Weights of a small transformer language model: 3.1M parameters.
Each number is 500 + 40 x the weight over its row's rms, rounded and kept within 0 to 999. Layers, rows and columns count from 0. Numbers have three digits each. The size before them is the row's rms in percent of the matrix's.

# q: layer 6 attention query, 128x128, rms 0.188, rows 0-24, columns 0-127
# k: layer 6 attention key, 128x128, rms 0.186, rows 0-23, columns 0-127
q0 106:526443501544540536509504483514488546515501486447491467425475420426491507556625498469523498552494484499502450524548409507508457454542535460500513446538556513511538497528473436453536471501521519502456598513549566456584545531503479486454419513442484513536472551576435571446547500537489452527499492492501477512540518535476465509532452407482499499557462495543477526505469491501502512566519
k0 121:477502574501480482508412566476443510508561541537524572497515492535464500429529470504480532501503481500493470517478467516522514554501543554469539428634543480444453488547521460466463491550514411515521504522561485518522538459530516511487429505556505554481454576470425522489472483439495467581464465507448585524523446553515518474535461572486506466484474478569450529486545486505522446536487
q1 108:431474523452429500505527558508492458481437480521553487460577537473491493524529516520499534486520435522502475536518590554498542521501421492514503528477497522497474501481527480510505542467463510524531465524560480504432484474457516497543520482424481398459487553430529461550475514528496564465510473549498499429373496493541460450535599532500457547523531516452504559568533477568448447458534
k1 111:532482476466466503465540467505481402480477554558586455509559554499498486558523515543495488527514471438451511476457568548495523506536483482539489477449501567540495522508462521530434480459423587519574476546428524548464506499504487482453501453499521426477583552565541470521491582561490479497531512481530482405455481480522569484488515466580500519552486531439523472458462457483533458498498
q2 105:458545454515493473422481521521506551483483500556457471493528466475480482447534430521446474435544472512461517499472445377488538521518498500458439506510489434579491472511550472502455497558594518411521418539533524558492531488569535471510521464497531460497461528559488505518487527552523487434429475508496486526458520508473503473387445492569460513506542533522490532447479537495548469508576
k2 094:451468396579524583472470490528469561472511479483430538529483518446465446497601479569550464494529570526505463507523478522482477444497548474538489508490562517477536492375535505454507470511500519484466506517477546462497571423546523502579538445486484522506452519450492482490494503484533452580504543492490479449520488463571531497502512525463519452576519498495491460437463472475475553581514
q3 095:449431486516393551452508550550454468463485459414470562496542499471493479527521405419538522466448483528487456486531506513537549499537476461439521556505519484505469499546523525376576510489490532536504439529501482457468511518498491509472459493459550470512463513593559539449508593489498495478423396510468555490471491542493451487515441515507485521497523540482499522512488527534482481479556
k3 099:485469487496417444488467443504485450433512549510543529551483536479502392559512526486450511523482468502497509496422510522497487537477519449522611494515509456532454536441511468491454504564452531545516448579503446518484500482498505512483465492495454523435530564460555535532559454537486395477485492532460591498505505493623568496554534466467516458504504477471502485520492436551450480511500
q4 095:547538470485430446540528459510447497428569510461530519527410482511496512497464477485369508519508551502537496473534458484484563504471528485555509517479515497480543506504455432487525514465508490552587555498559508481520561535416514563454445460515525537555463549461480522550596491484544528438466502493540466508541554521502501519528502467506505402460500480468545475498531479510462558421437
k4 107:471476526501466505551509464497450464476546583486502506553433477554503461478427465443455505491447563491469423411526496437467580517566547480511512557469473495493537453424518485480434548508477520537462532513475483500563473514448492503464440489515484580480379484581462469500537518495509445480514483522531416476527510574477504525507507488502496461491492433499510495506577550510423455508518
q5 115:484521499508472588531536512467495491448489427525499495481466552480508529502480468490541540609482479493568525532459495498666490534528507501458501550473443531526515595454482508475561503520453499513501501535516394573467459492453394472547487512473532505488518431563542512452465490531507474518517515517500486443491494493428536582547505494455456539506514487446535538521505447484494545488474
k5 120:551483567415476487506481490523459497489506462510582545527473510491626479479507511521434442451544485484563504544465518547561497464508450537492476524411483478468442560500560561533498488448443489528594490455474463494493507467529470463492560477462507555487537528500481510547458477558508505504453471535452514541423529525508480468533518588487481498403472516508519473531475478620500513502474
q6 102:475537597457538472480595531548505537540515565520455468499503475559440505466517433407461502503483503516504478541486510533571456549508564502518494511538428510500509490479474561468519500448531527486539518519632519504517554510491549519543455503471448523465469455470461507479459435470504548490460565433502416472496523537490448550477522517475432521576532538491509539441547528474495536480435
k6 109:530537520502581518497566489527474588469598549507500544422525519526478516472474498423477467510508524520512436545511481466481477484491549540499442515435510594494468498513397461539492488507495544518547547461497498532532495473580484458509519481508488488509469486494494505520575459485509562590463573425453483482568574496589525497473464559479402484522504508564463482471520460532524500500520
q7 104:543540502429571444445468423480561518561540512512475502534445596507565521477447490573520519458511507542523485450484588524543531506496508573490478461501499464457488485490545515510489494538464461496535544457456483550429470421504491511495510512568474490458488426546485524531490483518506433507509549458392503547580520580466517524459482417511526472518446552452527466527548492491481532500475
k7 103:497520438447512542522508466465544540530474469480481515432520498490546483539530451445542470526473484576438547526466506491511530412539580476447446488452518514504558471516547491512555508438497528521455448446464539454417501509469496436516508537498527462520463469473571544484518454575512551505501493554419504576454460509462513526521519466478517512409534544521445549520543498435526549414556
q8 101:581539427410501512485521521515457473503492483454484428453478513478500494474523524479456551436514508537547431505461541488468488550524552572567500489481521486509446511506476550563485482520485520494554573457559511440522451569413472503565503512425412518429522517507518431446523500457525528502518483500552494432509521500511470521527494546486436427474565513562490504545511452437528472432487
k8 113:508535565418542412553535500542485504502494554535440452480538439464510493543530523441485540506516523529412409448518503512487505492547515468484448535473493533450565486505460435500489453476489507508608465459438491490503492473477502558480457464480569445516488487496504474552536573500497471497506519491531433501455462421527512471513535500540434437476511499453502451521509529396500497485392
q9 106:467517429506496553488469428553491512409499492518543496509532565466502476584589539492523434436554497490468543553499552493511494455576459503511494529450446518481543611509519513565451585558490471430512473492469461466428464468497453511445540502490475506495546474496447584533500526484536470435505538540538511503473464487431552466561540505490564528565475483505495512510507469498558510488500
k9 112:484556488511508540562442509524576449483413488500553463464539521487521518515493517526565515474449518477415468539448536528547514515567417560519504547455499464474455518456521554536482509603525537488471481535494519482409572382464487461505461543492445477486543483473473469517509515536500552448525522520502478482415406505409465504467516500573489480478464496503517472500540506557476492491495
q10 092:492489513460592502457551490461580507514473411542508546485552395470567500498514501446513510440529482457529475515494452492442539454499525484502464486506525522509522538486477492458558480521511487499455447466450508572497561408564508482548551552459473568448501510516441478457424483476533418591512484490498566526503486512582478495516471515528511505476415474457500521434460548535510538486459
k10 114:529489446501624502480572448468511474511534393535519487585571486397534516483559531390518493579538497507508504543471506525552520474464521487460488516529478463529467520503511463493490514444504512570493476470547508462478499483499517471519534468443505500511548472484496486550450527428506571534499439485558596467538499537459552449514507519517461513480529534487512523498519594484573469460532
q11 109:440508546469502513575498474596515511501529467477438585525497502491515478519506517470492490419474587506448555561499490449520500487519479471511546473545463525531357579532535505474516477459487434469451507546505462524506506581528488512507560563480436500498525539549462544449535473552516469531497559468466521488559577511491503467478417547506491559452521528509495504419489459502502550478465
k11 118:513480496530543539493487566443483470485501435516414546474534468551508535540469500443496526555455507527474487542486498499546472408479496511500493455495535499509511546450538445491568411506508448458478463577529501559507491472538501576532490507408467599445550487572510535493501486467539572519484514516500426484502548452468519491547504549448434538418528534502484484573466540562448521524538
q12 115:468493481497504497492493499520491539508515552521591544518550472512506508494446470494484433502546533471468526443515518454491436552522561441477425542561527453521445457511457488499513505507534481474433437537503578477472512577441404514492489463419539454512525480530451496437481521455516482487532462530413538520553596490470560590522484566548477489498508468531531441512530474414510440504505
k12 114:496542512500493518508496487484507562593543525429475516483484489502564489501556527509440527525482440515437520515533590526428549528444517452525485544606588479524449500438565493498496530483465486413517488519538543485559492511464463502557537473490509483560502458568519515537516460437461556449580444526492522509598552481537470493513520542511527450515449518479477449519448521534434526538487
q13 106:554444515470506529544523472515439567530502477563520515462536578458584503455473526458479447524554444431528499499487578441471536540545462457474471442497536529537488591438498545484561472576473429513461491419502483549477467462537491502486572506515462483503518467437456516531495498477488495437486504517516552532488476478535580486439565491503500467511455488476514567510493572507465564578499
k13 115:519515479443577531492467507460516491538497410458573471469560478527613475519487471481528471472472516570502525507471530463499553507493479521525458514447462452560475539518465515436444540496499515539567476511485509445447548479414453465484500464528533582557560463479524438513395482580526494486524480504572495494505513492475529472494595501531505472448467518464547602459460502516503484491477
q14 102:498514532533552503453431513521535534616535470475501536461494403519469529484585536465545503470496561482474474550463512488485394482441593513515512519513593510453467449464453579477515525550613535482498509494500578507536502544550538447554515497479497509500493467449499484434501484440474471517498463458514494509519463499538543446504458508498479502479519540531431500434498547459461448518480
k14 129:527522536519581459486469552527593523528522527480436533525512457483504530455553519450569512521530442550502534528502447443487445488429553482471490471478525500478455509489469490508479494505601515488543496459589475538527510563495525491528481505471481477567523469425477569479470467368462471488546546458556531542595442505530542487444468546465489472534539497543448541499522523432478490499492
q15 103:548500510468533528564508491499506559505439465555499502511565547473605426535505511557522493452534504509538557500535430494476485485533523448501415437483532550532546507526492561486456460520491599536502479484519576480474445431478537488489462510450429479482456435548500429424441507585493519494529467474516473432498445436531490472532502492434482472556490510502564538526468512544498484537469
k15 103:508516509450539492480472505548475504528512494606584494456627501462495530461552472490530496451579483472514522517501535498489447526539493517496445474499478448561430431529434548461541492515425549499486503502488517435405457528482493522503524476537576473548481469440522489518487549453503503532540484504585548477474460517464520509533500516424493532536495570477467516476556507534587503486413
q16 102:521509502512481513501437472549506478553545438477483463592448560552516528494498461581499519474538445533511501527511587522465535523498443493474512512532392484527539487527517460492551548564501488508485516453538510485483457492504504529497535502420468478523448514431463513542512521502452541518398475476579424412519541502439508510519590461497495541458551496436525478495563440504481439442466
k16 104:536451488529475496571507483484585472404502522430496509503561469517529552531457601553513529489485537449455512486434405495521530536540505425516445502459541477507508558479542488524461485478444544509508498476414518471460518460499446530498462519439575537447493504514475430444504483482493478565536495524491540503444488461443516491543437520456477501543397501501524566513500499529471535417478
q17 105:518481495493436500568501517491541558530514490477534507495544461504528496436337501472403497595511478478538564430468477524532465525484506473537550525493498472494481481528532482552528490574461535480454592498504444527514461482495530551418568458528490437516536490551582514512566489526531445452515552457528449499453493527529454473539510532489498457532548501544438542486491453508503502492530
k17 113:517483570456556512545436510456489470539519481500541395507519487537535496458370443503513510465559499458494455547494512489514496474479538522575511541479521464469468636528492539498555587581503501488482487462523469483519507534521459557474551505462561519516485450512434525465469435512518471534545542502517535490510570497510526459427523462520444496491417533446506552462471465468497546497519
q18 102:467507492577460477495473507496448573505557483472544469489532498456506496494541460501539454524518489534433540536413535414478511472531466489483446493493512494548583483508531584547517500404576463498573530464479561427524455557431453422557467469445536466536510423465522457444463514475475444460544515501462563524445496510507491469519488475560500519503510456513470562523462524451493509475461
k18 104:452580499493493462458490530502478504574484531524474516513465498514582484570525476496518514435525448518510533464531559495462452535461450492486534483433581551503494405448508593567496456506527493517557527496506496494463506494473489422600484452528535532481481523480526507564479491457529505423522503505423487521483457468553535472493521513452558428616517495523574502447517569496500451514479
q19 099:569551396573541506511493496442525459468457431461489455527523466522473538529528457563461463539551523544477504479479478510499528469574506463516462428501512473504566577523435487541488537538512472499505437486433515505543512420480421460528490490567469593566508529525466497453494537507602493517566465503512547560487490522467467505517490484519544515433459526467528494469468416485543470492479
k19 096:536542461539488488513512499516532533501525408511524537543493456395551528480581526521471474463489532417542557505468459548544445541543457512507527576522484532422577535471570504461524518495509518521492446468508520476423484470502528485509532510459483498468456516509481546522560483465514542537537465482516548557453424527442454454546414557502558455536500501505555484567564535539526433517486
q20 108:474552498462484536473524520460494477535447399492537517481525535486509468528484549420416542543502515427475593427463533545475476457475539532521501584484523445558433521526533557451516548493534495506453487545486541579467521504548504447547497573468543524474489619493549515458462506515532465462504544475415502427518532514471548537470504505532552522478484477485520473460475543458538492531477
k20 104:447463463539516482450543491509524530445542468581427537491516529466519498478598550496516504506483441498480454444476545480530475463535565497509553498486486506535592510442539486480462517400459393474503447556437457498499478518523472539538527482591482566472513513551489521549471563534550529424537447500482482488506527463496514501470579500572490446483534526486495425530499470563539514512472
q21 100:576507493501496455527503573502464443470479478536491454520563537558520496489391404571480470553508553525535518442490543528539521503565466398521464496510493466519501527525501506460527594552424527574469562528472568469499473530416480509507450484514484504528517536524536471528509528516491559456573491477471505502551483533506460506583556484494529514399434525519478504519495460508450494488495
k21 089:481543486468507472499456484464486495500595546497609449473453534505529509520445490566508521490500490443489507516453490418464544536526489496563479561480499511540470568485570468462528586455431529482533461478540468437475494516428486466523540500463537509454480511524471515469542499461494555471497489514453542507464493475495567515488485471508504487426416469363557546570563477539466452495469
q22 100:485518468487482504529524482462582483460557464481493471553484438536525496551457471546479526490494502460475564483545481577424460494489516483536510564522530454495516547601602405447482503547537476471494515502528473504488463463543491548501480537407535540503483539521460530510525540546531474577478499500511505465514494465437499495501448449564481448596490522395547497466500497541543481415462
k22 093:488504464471486508545453507509487435448528493509474450500537471474528488484467565500529538513530556530474420481519553480467560474549529476532481517547530435487434512486554436528447549412453512493408475504530511474484566515570480424566489485486548484446439502564457531466490452490459546541513524517473593468483530577457546511433504496469489490508472539474557465502564613499493526478541
q23 103:469462522500502495544556518514470501458470506484501537509502496511574465506501537424424503444488572493505493522522491465497502459551473443521486446434455513503387510568541517477497493448469397486510519503450529492514442489450604501550542549537492525434529521590497527464521564522555478585540535449452470483464514539507504534490474550488498497426439494512574494487509488496465531455401
k23 111:416544413514498536497546502471483498477540442542483488505434466453489507536478484422520539513448469526537521544546549526519471458593527469503526462465501509521525464488531498507549443512464401507484464526488523521461476471500527553576478458532515546455496481544528478519570527532497574441504478511550396468469503505517516527602479526516445525459595592443493480458535534516488502550455
q24 105:508453569554458507529450462517462527444555499547527411531476489442505484494537525470465478492499506498459506560448567437566472591479496519529435447525527515518494475548555489553557503534457456534477476468473472465418428478501503527500514438536509509466560512501426489451542529482517558546498474536544457531467485515512535393459458448479526447485431503501475534541602523506565511491496